{
  "lr": 0.00877,
  "grad_clip": 1.0,
  "warmup_steps": 200,
  "dataset": "wikipedia_en"
}
Each number is 500 + 50 x the weight over its row's rms, rounded and kept within 0 to 999. Layers, rows and columns count from 0. Numbers have three digits each. The size before them is the row's rms in percent of the matrix's.

# layer 3 MLP up, 1280x320, rms 0.0398, rows 1134-1220, columns 240-319
094:505461489511505502584555545507531531405457485518433562484477565601564542417435535514475544539410461567557541525485431528533454520473544464520473476553593489430460502393536443532450552539478569584508499526462448457412561464446523422521437455
089:570543390515455494489449541384433487545467471476459552565391485495510474486423518518435465491524516497535495448540577505538576526561596482498563518561524557446522535545528487524328430487448513501499448429380512429561437567528558488558388541
093:515521590502427498467567409544563523568617534471421442529414511499576502520545425603477506468551469573565572520522508516550473458525452461498481549448544505441490484544454464469490543514548585463435531400524595476484539508536563679507459463
098:526445516550497528445442512532434525567483533542435391450549494431571540369468457481537543487455557465520560527427584508505549572458470489449499548489576537517498542589505418465521445529469577481438502546540466465459552476453512558487462473
102:531475531547508486648503486484468453489492536541584542452454500572523484559502464564538462502512501515453440518493446478507501526478474528472485493526468531420403500497468462460392557500550467459538468462541443478547553451541494454561603433
090:459473510409519532549473503552427541437513469536377491537479500529497477467536445486501581476495534497559463500457451464565434408597462443579460553471454440517434577464624514503562522504490566440492520536552425422480530547502575529521530554
088:518435532471574532475420436488552529397429490444511537589581464485543479522529484395486515513554537587478476563512531505523458439458527554477449504402477585465517460614385542467400496537584510526494480454564477512478535501460516569525448528
101:460484526431498492593499501467452529511505501565521527539441515565430532475454466533541515438444435553505519530532440516512531507496467454607485426446487443378410511510505536569476621533517492503555542541470504522493376538563555560557510508
091:487586430450545473427496470519478483499605568396527542560503522508444512391479442422451439541560503521522477477478432523475502440500531500544466482486499450554522520514533571469509506449449468507469506505511456528490562477478508431510469557
108:550457467524604495451551540527408541441522498505550554494457442452466538473435566478497529498377440537480400586548504491541581463592606492482453482543477533498420481479502510538559539486502503477588430496497427568541521461576454466494411503
122:468509492501534454501498492495524498516477456518508511477420473502574479495521542498603571449448500496487398373477403396442481490478505509568471566503552541507485511473535474534447451434508516567478430572447477477545571418420563538500477461
093:452366465507601417466500545527558560433483583407521525572462434467540618518537477551449512437553509536537466506426483513547437490571530457617573478490438553444506434457520510516536634518567532575424476499562567458488501495548444467448457524
102:542453426495526462466560450505533513455547536433531514426538483544496386452478509497491480518494524513437423528508535415534460494575438422445452440504556563504428443412476561493491518514460531616483550533494519483524435517411576567514465472
098:432536467462507482568453495448495456495526461447426522494518607432565490564498462469506486478572480499477460615480478470463522460526519493508512511441616444555469591455480521471525492425490506495575480468510579506538457509419424539446530593
093:491528577541482561458481547462541522534510501489526550498531475510437483507399440448521489396517544604488539490563504494502523482498468379450472452464470547522422487523568533527479511544464524418480464497536492505474520512509482523548457530
120:573502384541455524538470425447515529550469466488539566418486417480531559400522548513446515574514561455507494471437608473465469594479456488513508530482463548544578453507538454528533566476534486467524502464528450503517450447548534456512492468
123:541449454511459536491460503436457497428548531523427594494472458523533474468514483542508505550485486545551449452544468457493491559501446583428451527489557460428490510549470552475491476474460481591528453557481578568549533462420459572553535573
104:608577495482496569509505469517499484512467499555474369566508531560603519541536531484413471501504507574482441531556511467490482535509457507538518491425458598552472534505551465533428620489607561476390540571524514489514490475527507469538482520
107:452291560531408596529507467511569559449514469551567543489505453458557585466458481501536458405529494511484463438483419432528518560484479470456516538473556493564413445465471442570595591480537450564533493553542529432505529471509431516479454509
112:481471523557493504511451510436408472487504510442476554417430575424547482425496473425531440456563535579508523558459554485464536409597416487528452542508508424497516558505448547455544509604476503468403533436585475557575482499504447451450483533
089:479541497514503553467487470510454478512458561403572496484500525490509525359521542478401564480461418503446458516531500509463483433511607480601548535517551423492500462442521501607536571512527492443483496448574515578619601469585588535520490425
096:454414472495487584575430512441566521554565480503340416567540497508458454582527469453466583419445586403454508468524496460486517483545534533498555549445587558517451483456617489500573459397468547498455516475576538527530479398524460557454512547
099:521502500456484456480519444450451600556518397530514494395587500524567490496554522531514498525508515371519403486545394470372410555540600498495553524545517448604520517475500508420481482440510531477440487501527438470541453514564483479502511447
096:477501498494448533486442495515480473479482431386443524473406565411583501501455591556445505502453536543456560470476587489436455513361475470490524492523496535530482569477498550436573509597480434525397561426505511490437599465489504539530458410
093:487494447537500460546465529406458547577465500477487452551476371443545549576486429487464539488506528477456466504581528477566525538593509499533427510541460506516474479487431547455513485522466593549479427463577472529402419500516502435454453504
111:564558516489466573520453562485453400479543537444594592442501422566518348528471450616420568446549491415481422481492508445611470506618536444559494405541554487375498495534521438475599444561517496459502429471448562511460448561607554517501559456
099:435434520485469573451484486549503487575514459523553506536458476418580487435465588505512523447497627429599497462485419405448491493563541474584547572489373454412458392517513440541558467448487535547415431503501581469489531517564513532544467541
085:521428466494484595475580511515408479531504483462570496498550455551503474501481542505453488580517401490475526510464532376524444544460469542523482540611552527513468499523457426561486504508541479473405399408559453481448605457541522445567511553
105:510593509474460461410524474526558498459554581518545523486484491528530538549536471475491553453485461494608522574518389594545499471450447480589468515503521476433467526397508481486463516464464506467484493486526557478405584451471474528506506476
083:426450523510426479602506487477570433475493435472440495560483449539557601514515446555453542595491516421491564468530565506513514556501457505502481587486451528476430512516445502443481525469519432581467495451456558450544545513581547560502520520
086:376552532509465508468516502558424656432400471487494524596535522480546483499493449332576533535482507493586553534500495536435494455499474544489496479444495512502361432460447526493468614496564546494489553468472573448441499537461583365517529540
099:445527509477468503575415464472551505531455566376548467444472450516509532474435510427518533489455658470529432378491535478475499505446416522524415498428505493577503533444528547394478495466531469516536566494558437469486542594488506529465398434
110:527484604520536535482559452543519464519479474516391538535341555563433489547601438499597506593437430533468456557495512426433518502625444464541502473520425516508475427482504469608476507508546536404524456541648503521449442516445501514497503499
100:449580485485541531466493516438500499596498533428594548443593471519592406497474584494476539478490546485450532566444457475469624575542518508557476506565455381437436495467516547473510580499376553514467525534533439496454540496590550593529456505
094:520555516499521567544460534543485524451537462550454547421449531521394446376500480582550505555497458379419485447417455580449449504574552554460503418500462551426479537603495423467550581590539460489539503484518518461444544419577518560469559456
102:469539467488486545422434451516509454486491498495503523471485576490484454479578558513531448475507488448504435516555534496533549523428533510488492447427495578492460441462504503559557519486484482456495439614572464486548570521508482321499454390
103:482469528533434462457545558377451425625501559508579591486551481522494516535557429560553502572459527438486503478482515462480647487483541495519519596513420503587551565417569487506430567526466441396450508505541372608433471522515475520573496540
094:583526547472494502454407501533471521497447502556485459519515394504522475559562478557480409503449489486534526428454493477413533492483541539489569496536501459517414518569515522405418580625458463508508530430513484469461434506563465519497524544
091:477511486553531468450463510467493528432497517517541410503447539505400546585464637496492481458463594479473551475555501550543486521545492548522525477523504501497583489507455623499532488568451432465473419431543532515540470527531461467504406323
100:485395454539533484513474483475458495566477569458482488465484476507498455518479553496473556469467471489503452540508566491554420479449448396481508485442429497438499542436543435500443482479502568391446519555564477472563506498505437480479458536
096:555493459546455480486506457482413493490499521429477543480513473391543447511461426547522538462522491523497524480535453439470540450479435528465454431500446559462475589497548532564587458412438447559456513459594523500461441595618594421507461495
094:526568545446524473443519568466443517456502392561392444447529516524399519560517431500435505489409514498484508476517499451405474506474598595388492458496455463510480528481470506562516532511487507578529530492517561492455462532505478545480594516
103:479522509405509588519497376629457474566508469494545416486442561534477430556480522448585486520465524487572464442459500488397476510523421422580451438416539546486473451445468539488595457494443511551538522541588424484492533463480515516440382430
109:381456424551492457505475438434546538525443522433501532539583493495565447486458497635445568457477547445431497432555516514535471497452412497557482523566559537422419521553553482483467432528536502445533489535491526524535511510495530461483427588
096:499612456543625509582529550483530486511453482424463528450575449474532534665593481525487457463491529478507554474448452509479473481373477418439377511378524533510457502535495478513479556533567426615455480493557489405486540510461532497498455439
096:458530449512405453543491479474521521540429534530525403485423499476514451527503411451446500446495516603450602477504567560517492524530441472406565430521545475505467483557538465490538387524466520517377420462540411500592478527496517492519547525
106:474503418569432475539447461517552427459543457515434511505422500482461507524376434538442499496442655482445526456506521478451483512408435398510422569424521615534462543488464477517535559563422496485456504438451530579468530454533448501565445498
130:511547537540496453431485492448584488420499493575469540507368433555518490586514522548533519475516519511405468461574389420469597505504490498472427571539462533536481489476495476500504571446572474520539473451502511442582467482436618558464557417
090:443526568501573459538481407631565436550439518492476530511501494544493532557539445535533557449526460444430505496516505549495535471391483462477423457459496573499449450476533526481476475481424507557514535451547471418502526495508455495444506556
107:471520588504570508503480446462469510458463505531500431453508537426492409603477481508465414479514475497512540444518553459473465384438486485456399531485500584457448573537488486427488484492536391460513458433532543469505387451411436505425531642
093:440514562530577474432584514537463510474538441447481498494626554471539563408437552515457455389510538582524532510506455444463471503514573502520589629513555404390550535433454473455446540458479531472482513631543442461478493510524466477491481559
107:537533481433444519459525518534480446441477448453441507533543492540551561526493552507430476525482516435488415452486492537353574519563493423487476451548468519501518440435531616469524489520491465536502565605556561468419504499516510519513455561
088:403512520418588461434528473533470430651574528581446410577517518541473538487498417409511489484405499489565531453618455487481440555603480439572451508491553460558562513474567593470548459454512510515421408462539485519449584523499469535483361429
081:436428413476383601546566492402480504526501506443516430531445488529564482498566458555512484488491510447455489531471558560448525552424493464449487491486510449426476592460524457605435483537559418435506495460521530484506443482559514538434490512
084:608537485507457524492486503420540613604486415496483524456438501471493488522497541527537498504503463480512535445605457495522492495471550547476462474456407569498554437509520511575535483458548461494506475409483520520435478497569505480452481378
092:419409520412551545501382499465480513535471572538464456555477496467489445480494503500392443574397497417482471492538502459508491467623562496400474457579486456485538503500484549574534475535449492482430545546547562481508515540503461604512461514
094:450526417549480438518467517493431432481535524513617509555493503557469472415421529591541511456469459583501596550489573512554451577489445420481497508548475547591432452529467534508589437596572453465479410450457512502487439502464542515538453514
096:630503501542448481517488453471491471455500529499515520573526479561563456476498451502531402544503522442594469517521498521468454527525522410511472569505511462582470512406482361487561516511512520525495437461562462488543499515507553516467424501
088:503435462526548471538524507488518455498477473504529515506362485501422494402549465424534470488508478504436495537539485606517548491514523522598528440522631505445478450613556472517554396563445537488482471501568516466489509422518509513567411504
100:512484508443481442556556564416506545446495509491542516509493589457530447499469488450479441499418518473520542476462462501530545537531455499501504619424513540471570514547534473487470563493469492524463457546481528488414510424455533514605568596
108:530467499626542492543466481467509566613535540512471501482537453450485529438406549511544459524580562531501497388427501520451533458503531561547510485518506527510412565514478449478544431487559496558641551497489445572441537504526552420464551609
102:486455504490404462461450551567445468483492477516558481577508428601499485508522388562616468424540489526477466486441549460456484513579494473518441516621425516545495573442470514387524566432478479549540474531523519474498495489465452477522513490
108:488441521486515448632496446554510546501471434456382548475513427568567545581527535502394512440491456461551599587469445511566525502525434537499403623539560367546422448606472475447506506571495524457471441470535483508543460459545525500475563526
088:499493466494445524465555558506466548550495491535465522379580463414502588488632551511532533445522503444590551506526570385643481528475427521535551357515474537527477564526575588527465400533470535537564479537498475549469578413416575591502461605
087:561430521532535483566521530618478450538580498471504539510483543470439485454386438530521453422490525467481403417524466526550483406442532445432449504447452386458498550466506508478579408443529481525503416520507465443566477470550421385406444522
102:504500432450487482507484467459446559474485473472500557535467532479478503501535487455455520424530517561444521511376516447554481467482634488541457548555473575584430524486632523566579511598480495547461416486442579444495480544438442407440525496
096:447596516494532490548525501420435437511497399458475480490530575571415458493467379448498466483584552486522607447516397460466409534480538517376458462614501436475541532452532557442525509493465550470517482548533420442434646492551555405487545417
089:467539549534453469496452527436546485487516488495495510611560455505477484500447496494511519503549559552423591561607399429494482612525583500603525612452489491535452502529474508620434461501543537471490538553560455484572573450531471530530505448
108:487535503510496444556521571548563458428542502535454483489525436534538563497511452501498533554524534465425435501456571458529492493451461468573526451506419557413461496427488556469468518515555494502418515513469476494592603438539534556485410606
097:525509495548465554480506428520464479576567528468533480504444400520473504531443498473519495482475515500569461493524547469501504524630472449542553549495455484526499491453449533457521469507400511488470467535552531530478487428496519509518525548
101:462498493521376507531522461425459480525513560507435536553491476488626467318579503487471527496589459513545468586491506567482435436530473435521572466519508571515563471528403489420553437483473458513469491539593466530482525479448515511554439507
099:361482490513488506518470556424466641430431411553543493563416505487569488435494493447483484501478509530468536519469514581529455518513587524545463451459404486495448494527541507508442511523469439477454504487484535575484568490502414573581478417
095:532473592535493544506589529506552528575571570576477509548558444456386500587554426528596495466547536600517571469496507498507551523444505479444455452364605468565434504450541494508500450464460529484493469565572444515448466517482622513458467498
083:610466522437554516547565507470567600502556480482451469486494561550551538634596450542481549392548467529524470566471449545576451481454477424542436492514543513558475492494424535483503476435580558499545407474485503547505518463502489494459464581
105:542444476464478495496544478459570390479470516520529421571492458467511529476430516525484468529480477478499571526507495551588412570561512425495468585457532573425466382586515436419532439463596509526495490521501464493413464554546452420563468509
099:474363540572573558497487474519577465489415548557488545493401518500585447502518569431535486408530430513507432461524498424511489492512532534477504443486463544485517546397559569512525576530555468504630491467528460507434492483512560547571528504
103:465457497493487403472547476560442548527460485553509454515462487480521504487481486425474505456498489449515472601550568539550528504519520493546463565503457552549490500485508456435511490467563549570514454485485588501460612483566513428440533476
122:450567472480535513392419568507491655439507496509515487510573521491559504485485575547543493497573495572525500559439480551491470465534489469505453544558521588555469425395532454554503459482494516486544391501507504522503616552512464503581414440
101:479576477479521496491480511557373444464475507561487491511476504467543550434509513435501536561513438449502640467595434478533461540506521423564463569563448472513477499472550443472523548411508517481521451486478494674432508420422523497515488522
089:426547546513538532434421585537572477603526575450488513586430451451424616498428423475437464449469496422461472503563553493523454575523499430554475481468618510443498466453539554515543440504502543612525513425450439489633487452558434436466482505
100:458433436487442588516467496420485499486490458495505516508459567545475425395453488521460628586384482487568495522509489538520597431461440385568481510517485447474470436538418400461521613500506473499485462520488414436540549470512508523558480472
097:543478504560463494546465511473479493475541479395569522423536429551487413458505571572586460418506524513479460556524437484528373440545407509457458456470453487550467463579466608534512489501512474522501434572433527501471531471435519456578490440
082:454457490567520404557542528453476548499514529482514470453474445452452564530608465492467523375531487543558602490586442545499443519583483546560470500470491445466458490463463466491534452496444458524581441510542488530365539499549510590506553588
094:599461483558511448470504440569585571534404511405456488501467465536573572534520452457490452466518402478454556579515454534527425511470477526478456508522482555461486464422390518389447538515506554500580523540555582406468493417516465514570415547
094:421496554504469565497534481559482495522537454553471483483490568506473545455471540607437494376489568516480423492573560432380425466492421465451429538462484413454607513400405522479525574508471477486494408469496495516506442467478468542523456523
097:594595575496509527433568522433509583472494456538576480516487555593466465561461537472506517448508521514437558416430416621479550508548471576466436544521555513449463460372434514425517441473513469559511464484545605454516373573520485396537397467
102:526546445518516485544487538491531505480603396511495465595433500550433566548527506442447457562471564545526520447490540434511513429541523560480500527567492542485481447524502416417576495501560444478570415439538588488519547540472499428558470516
# layer 3 MLP down (transposed), 1280x320, rms 0.0397, rows 1134-1219, columns 240-319
101:441497476568496501528469554482479510471493479472529569418482514499497524567458473475538506510390523501493460558464485529492500496518481515578428521547489591460554568513520486483401548593461581522558487478556544484459558607516413573602538542
082:488479599549489511450529595486556434465557467520460519477517482511517578481440470553578461498542392439537429424514525494485468417436452459508454558479468475527399535505590387489469550527558525497544545486555537466479543400489566499489487526
094:477529407510517493553484507454498492393527488496531474453430506479455510546408469532503496462503542471493470458458494571511504465449586521511518443543541551497446591517557494478515461466438511516619542402532463475454545529457566401540582445
101:507463483561457524535431504461489418494533551520539624500523472467478508458518466496459497611521513529508394433514451527581502517536429502398558538481398445458573416404554459392538506408540472554582581502541474437562520495591446479503463512
103:681463514510520459448589533511471502559503518500424504551518585478536505520501395396463492536412425509549489443453500503414454455555439405531490544463445456467546546467387587472524482477392449417475487445453513457593506630450551488532388450
096:466519517469482450510380569497476404484471514563491484507586529500511498473550513471549439480510434474431518515457566449424526566427464545566506441539492476476564545616534467506522450419481511508525445538540431488504544495514426543486502518
082:483545485579501473513589447471430558456421567435464536518463450436515513548501425444425429443470529526537454564481475555577514399503488491479527470522504489447536501447593558533516415564495466353537517487415545529573507480544564433472565513
097:470576412577503534502571434537562486468523542481509516505494393439598543588445454442549636452505477445436511457499502417472450480511496467480466597445626508647597566426461461489500458633488382454480571590435528578448479584436407458573476465
084:475580466476449460522530428501509468485439460593537526488497465467472509515532503574546487454463432532491499476449474482509522451536517565491565520460598549513471465507526612487549524565525396530476579528533478553470371600562343493465583467
103:398510533547468479489651489541433545518509490501465419467391535474560431370486532532531405462547439436479553426555576394452495506516524464407465556558451551558506543450491431582492520520518479455539529494514463482489487519499416496540484575
118:525574538484447596403476460431470453596507626509480536516525508497471547459515459510407568497494575482562530448456489584557438504431464581516481510487503448427501511398517453473570523519490422472473467546485559499499547464413453538496505616
098:598512635520551431481538561481380435496507559554501579473451479520458498423475593460485463463517483510449525527520467422568565522536477453475484486511494433494457529447617400472431469543454467511536473526539488460542568550495488606475589525
103:498418532490441493512473503492396474519451469511515412477521499428529425449454585478571537555583319460455511320514482499429483452526521411434414561535474456436516497514485470553472564515546493475487442493530479456528410488545438491441539485
097:510424540563528502413481480484525567495515470490459625514524537534476507501548486457418493482518392529504430433437510557562525449456412445512418529442375489496471410610502447528487537544481526475472430460497518486486537461431463498610503486
098:462511560415490469522486583561543546512413561508543478406536485581439490512558489514474542563510463488476554636522522458461463480466555523489493475569480485528481502466564462555574546470446528543441547493442629500500441567417565506442576586
111:531555463452514454521416426482497479533506529501523572441489495486429478438515485468504537547473493415516444571493566494454468506484627554554513485508532496555571517494485494518502533403485533523487513527525503494505495480480572475474515481
112:453485509467472505495485490464485457576437555445425519440464471448548549465483563534421532485554545517495484576501449518439449412485537508544480561551609520492513518478444486514449487543653488438513546479489470429488471489509498585526485535
105:468460513489647527478551507467469532514501403392528499531510476439473510557546475457516518451492446426503524534501437596492515638507486456547397549528479468419503525437548582472519409530441472512579528464496497476431432508509551485401463503
108:507459493558481469442446493554490509478590478459487411584436430509504443478505504484454616559496489538505467531551559568432555523512557476484467516551479413530463571501423502479487452538534482558488539526456541537527426564418450522440549560
109:514449492455509515480490494462526498473552466386445511527501569577454572565473487517474481418469475535438497474490449506492434511574464597566538496553395377500551496466487584507458498515484482534547583564495416532520564472451464492520472461
086:582581453566475512580594546468522467559499451476593474498510562527480534564451469472514570505385479484483456429515484529504441545488555472520514508454472599458529534437473446476508525538482501489559567438475462515496495506441561451508577545
089:395445489581460476460524438497519508578475544417527513531501523477599547512429448529541451455497467520443530471438457495546528499455558449474603460547410536472508544441458590465456480550568532456547447515542453639476549422587556509513473516
100:478504573465472579501465591491595518578474423574474503447454461465422556513431552420464483605463441519550466555518479473551535379512533521500524480430505436554574564435487613549546445426508435486508408454440446462530510585477538537478454413
096:458461472496499523547528443433446542439496531509590553392574517515521410582560459489497538467527525427540595467488506555411413541559480527505567522546486339483437398563528497509498543507449504494461582504386522573460423487540507433408505426
087:493487457523487507456601564451544528467521509550510595444483586647533509542487568598444483462429429484551430578484422503552560512474462569459495539524467524523473503448529513468495493625528468486476515503493586512515477504477534568540556491
119:504550529531480600509512524453410531540517512517499514469545530524434521463490394553517455456451556565542572429563547538455494496460436506500472425461475347449601513530520543484528456485499497473474508503492537460495449457551516470468530481
098:483486501503409621513540409463505586495478454457603488635519447532471590439506471522533527541549543570464469454557507543513470511488505569550518476378528505450541515489529564465498477472561411540488559473507533491523448515510455517481479499
089:491492554504576518500438563461433450482467614533548457404539432464518509491546553496537538531478564522489433464548410428572443573460489569520495448461542511438559578503455470534516514570505587538460552509430546468505496535448549487417493584
108:511567565478484477420477467457517519543587468526535472523380544579536350454472427600495562437498599557571544609491484515461493536539426467532471486559511445477509456500469489579467462518436443513515511568600494532534432449495566514475556578
083:576535529415434435565481513551563566430476498467454541499521515431485501571539486421492554463506544509484443574472483479506421511446492511460542474508444461484504472551461514495558503595400465444496540494512614503478500461524475496519507489
094:552455513463480473466463417475471468505496499461479505396487549493545531464557412493533510544525531479526528498496463404441548466391510446541528474458495562472486567505490543421447527542427542432553463542510460440540451459488571531543559500
094:440535506454572565527541515472507474472482487561458487515558585483468513416569530513448451504548505464546509531476480512525494521574590431506583451565455344485445482507515500560450400531502458445517557590508481529537518400432414441509587514
115:474488423419535463581485473546395518589529451480537503479553441406537501476512511454442547485554597520516525540476541449501419543483457539486508601510511447480598499530481488432516498420433464508552584529467453531543496492539488572609560580
098:555514524519473449498422482585512482447517517557512590583599589459504451496426499606511519572466501521568475499572569481555583505483544468422527489563399537544424505574518558450551627535550581490549478478494511505515528451559526491530541492
099:394507398542477387422488489534472514497495481441431450484499427550513548485537517475387569490476518571496529502511520448535456566517416520526490494518459487509507454402544571621444489439456612461559523519479498609467513452496452452448469538
099:565576485472612540517530538448501466545462517428475537517465531436500507488535429424539567584548596472475499552470530533585513524449486591544448550520500587514484522492490502515550525525553473460557507371551575447468500486514482487400515464
100:507489399457442439426501424578415513564500514411531475540563535512498512465418535495518447516559487514514418524611490607582464431461552520466404399511454509560480532554524543460430525517532554532470499490589519519428488460490570506447464467
099:417525461573430516535530470554427425571579496574492537480560528517522517431440482461560512372469468539454564537546464525474557490449510532560497373511540571433523400495540472495517450496535505520524556521546495500542498443464474558406470514
089:517499567444503499462580456466441446573501477485483419486517431491642493490559542489468497524466428469569470501493559457506504503429539561513534522445495449534473499540562480463518508525481554490465539566473483494523487539456516434522619551
102:440514568511461424507533574467379589488422587422521497483576521424452508486480464442477489438480496467505474470515432440480407564456391561500501508446472508510521474470479502553461463503524501557507547437471472482533470471513453509550464408
097:352544579489479572547484451517497503425499602514503499503506411594419540485558466436482391529502514510484476496543477491524496482556484491425569492458561538535523405503500465544497504571505530500384437574506418545565489574459483510591492503
099:355459514561455509536508358384486516408579547508516473455507475540460516515532575446547505536362462564471473538499516533495393424470516511581538430475502493479515483473529483520507399501521500536547443539513522549503447536547531574467456474
110:496583427510462390653517582450533558479490502514531488495567512428476516526625468494486498454547459474469496439526431565507460541524484562517542454553483525573600532546535405558546550485513502483609594401492471501409484509567501552558537586
105:521533402428498449486520506531540471541522577434473524521559533470580551499443354599382509415511515454502461534507472399519628485507407575561502516538523569498439512555581468451518442585498547505512490518509529432512469602474511483376514559
097:552532415508477424542558525474517536480541426525467459476547589474455516511487508462492492534504500543555517480484501554467463501506521536549535534574550478524500487519452465464520622453430495552546388518499412458496447466489504490513547471
094:462466447558525539536557518427555437569589410492487559527502479531509441471458516618448630549412529545581493440522475509561480426491496498546506496580487437472500510467443581357473536571541512582446542564568573539614512531494460489537447538
106:483474543421462460458481595499452608587582522497450521526542598470547441467600450478533404460436444503484551539528510517599489548484462585486650442554457526442579492403593535477404372394444495508531531552523520525496471520433498493440470460
120:582422525432540426493509565433470461436517462562530594493448519538485555531435529487465466466523426514432555453587561418509440514516502508504576507546572425484605386469424545547540556487584597511498510473467408499601499416503535533507477545
095:509492536595525514530556541518442570426572554580529439398476453406495480507530564440511512590414580476524506504570565506515525520507592585466521473514525537452518513363449561483546581564477480485433489596570530470445471591472447564504480406
100:505428470516520542458442410438489591506520554553403595480601463468545524404533536501536571554465508523517476468507517541482389488613475545445475446541532436519469422514510490471607493478601495543614589427409503511514481518478453479504436465
093:515529606535465536442453480529547532561477413506523443402613435509454524526529460445515542521478488511453508563547509449555520535473490518431547386466539491650410430552541559544470520460493438539446519519562610568517442428512543525489527531
101:453468490465538469448547504571554497490474502378469418459608579484511531507519508475429509572469492559606498499436489492564508462476500505512436557503518462390466504543513449480460547484492457419546383475516493419447483589516586538493530412
085:500577471582543593528472392404463522506527433520421502469468495537518494586588483553501553514453472475451391438463451482533574463397540517494636402546550531527484520551473503513459548488547438513458528506530566512498534429462456464513627521
087:433454566508501448425399507541490481492459542524540474427439454606481508497537550470502535541460553441401510543495577464452530477568528556521443590528495496577453509500515418450427612563531548478505549523612505566527586514503563494560465481
090:515553479483522400507525508484478497472611487493553495503600501453502523456504480436518425446405517467504445442484567525519501593510466546548525521553396493476439459552455455475454357468501541496529518494467439443543459423451431466421464527
094:553550479541411586483525494526443393430497437534472446499542517565422439535473446458484576540438377532542485463436513512461539548438486529501536499453488604472455471418433463505556571408468538466472428620486514581507518581627411540543549505
093:518479483459545447500546484520474472424495527448532469497541489460496444509487478461474544558436535466441553521529398374499492534534540480469435485467463484508517485577531465465401551507495586445469617627559446570531545570529400493541512522
096:453463516533500418466528593501529540497547580437447493458468511432545553502577542523490530501548539488431486628430514381434453521466494472513537504484511486471498610462493509514591527496546462500614455524438559444517497503532513530501512540
087:502430424436415491496471452537521575540400490492504360446555534493494482443534542588501533550555495496513494503509506453407454496378497547509535563433436493537463531460518525528516620459605494540488563469410590602593465566459521515430502457
108:561466503544501447561491546535537487647552474499555479406501479418572479515477533614374459530476428647622455543527573423491531447510479416510487497460577543478486536521450510477525544514463450510421522522502502478523494542464520531486500440
105:444502437610477442484470429488457490471547471614625426504545508567484527492522429559482586449463551586529504534503490535576439626444481482472455451491451481508523498492449527514479547414477548443519512422497542608508426515523555591528494506
101:506488514564520523409519466521550420558504538454565542414483470506362524480443506470434391506483486518447569538382508407561609551513388513495549559522552472569440540412477528487566430597462495518501392572425435513503467420500635425499480380
096:534511436577529568427462510402555502553535543483584488553553546547446489429503519530436504505494491543509496429475525516447493449487550597491574465484497474432526520479444490395510428450476486511505552542424516525512519431537513427566526491
095:543485576531491506520490499393482433385482502573420501490516530508524478557580464556436494501460518562473494449482501480444453497506544473437534552475511462519472532468494403479443484504490490423526372523516467512520474546558548526502506554
084:581505460486567480539511461483479488461436522544534455441531454526501478524472556547470535564555516426441516490523558441523422585525558565564511404510447486438455398531509492439506550532548539539427550486523485486568538459495510631530499508
104:389453562521477487577476523439580454493609556489431499421495463432479480485539536443533471480505564552488436560547495584510484526556603452522477499466524537550499512553525502462501537455540499503475495488497462522493521448492460436504568386
102:549522537563605489483442518620507498466554477516602395505531503504458472501481527496556533492464521495458530448506477488566464461498479485424568538500463512532555462513512479418506385535456545519522521436469584483489518539482541506574564542
087:537550444559573532536594462468507510491537492640461492482522453497551569572498493533427586475504370507408461471428423521464525427496568543515491456543542506507456524468481519531581505543615490379481504554407370538506508415476485518476544532
103:515488511480534541402460426482456471438415516521502526492394490492518520491466476580567548549441431501546516551436507498500503451537485448497493457510588658491494597498402534493473501512602500403441537493507563438443467560474396495419578496
102:450477425494546482468471523502539520449462498510512501506570553513531521517508509506581468460519420512477578473522453494535438410535484476519506566398516564429524483560534421580498604519613535447505444477457464451523400544488494532497525522
101:470592503499514471473450478527545519472471374531546513593492571465485489465479483492519508421459562548566521443456511503449513446487573512492486356469495544412479478416437563504496546397472455469538495460433529498563492470537446386527606478
098:558506473473475500529610506479446426424486512520609527444575483507472546482450560484609469486524390465465587506527528496457479569548476557519484546474480516444478485575528464550518503403555470502497593499476514483414535579542405492642570494
095:478398476501450409492416557469595512510515509575552526461507469416524542478470535418481435471506369478525428394504527510494423473497477466550512556417430489475479492432514526530459470523476462524544476458512379487524477535552472523469568470
093:454482381422494420496464556545441476429501530565426585466489432452573494436546568481523437527473471516446495546547466455517524550508369501443595514482437551400530558463443488502437513519478513467491480532502562460555526467499502514474538549
101:501517536499514456530527535538377451511366510547404510508451525470437488532568531528584449578461537507474512532498532483483541524512479536518488479448520472498533514501506474540551510407497415512519497482498549381462478560531450641526509499
105:472542505438437412534482583430452515468547447445502418506601458476428478477501426571491533563466488492525520539559589527461453539465424507568432531503512443512487534538477496468519500514450515471427548517530523482512438517434487477415438483
100:575490500500458492434480468536504502454494552458454485492508521627397501589425522485498520502619496547489506557482561557477480474477502473413503554429490511446464452496522576530468453547523369473494472508459497500481463501507505482490490565
118:458479527444479476396358489502482549483522455441540478504561519503563474431489561536497502425525532503566464536436442463458554445527470544393379488416478526532483458447542414535479375417515523488566459525429523491570521492489387502569381426
107:564542487419504506597498521497426596505542475506536494429495643498487546530427458491500512478481504434442480524500492534584478548490478503516447507478384427473548536549533529504527464551409587484527518462479576577440502517542521530562321434
082:552499524484420443539462468536425444462499550515516464461571505493514466475537494501564551550485536437404489514405477372515485430492500568503514503477544507509570492509471537489518544427518500449461518526572535462467597529502582531500424454
104:454496540459528455484517478503446538565468512482567477605555477539535458463472472502523477512529415508474451530491509568560525581529504441448518517516463485470551497509499539549538467520562527544501540508488504541579498417548490455470544440
096:516505528450466532452456483505501567428508461495543518490427506471508437487480542512481431544538484562513505395466501512444524521519499485429581515434560488458475517384504437489533449456529434456526491472495462451481572462554484521497494522
099:604523522481453495451562531504503520571475486466543526563486520470622478531594560359598423421534440515493412497497531548510450465497497510538562512516536578530505364531497475573528434482479528483488547466551507493541576543553548396498382430
097:520534607466475531572570563487498477525528467548523541553539542517432559513512528460645495489553567526451475452515522518467480499457550482461459500530459580557458483491504413491501404507562457460508563504556497598508569568457471575509597496
096:452475528506487530430458576442504547414489616444567577430572482488496481556569532607534519573512544496578540591528557538537541414507480445487402528469492475473481465520476522504510530476586513506504499484602490500475398524512565487479520470
093:534517482523488462507594407432508469546635461493486593522532450525570555572533561481499544542523631437487444513442440510485473594506521465499445456561559469603494484546515491488474514457483481460553420460514456505458470479518484521566499452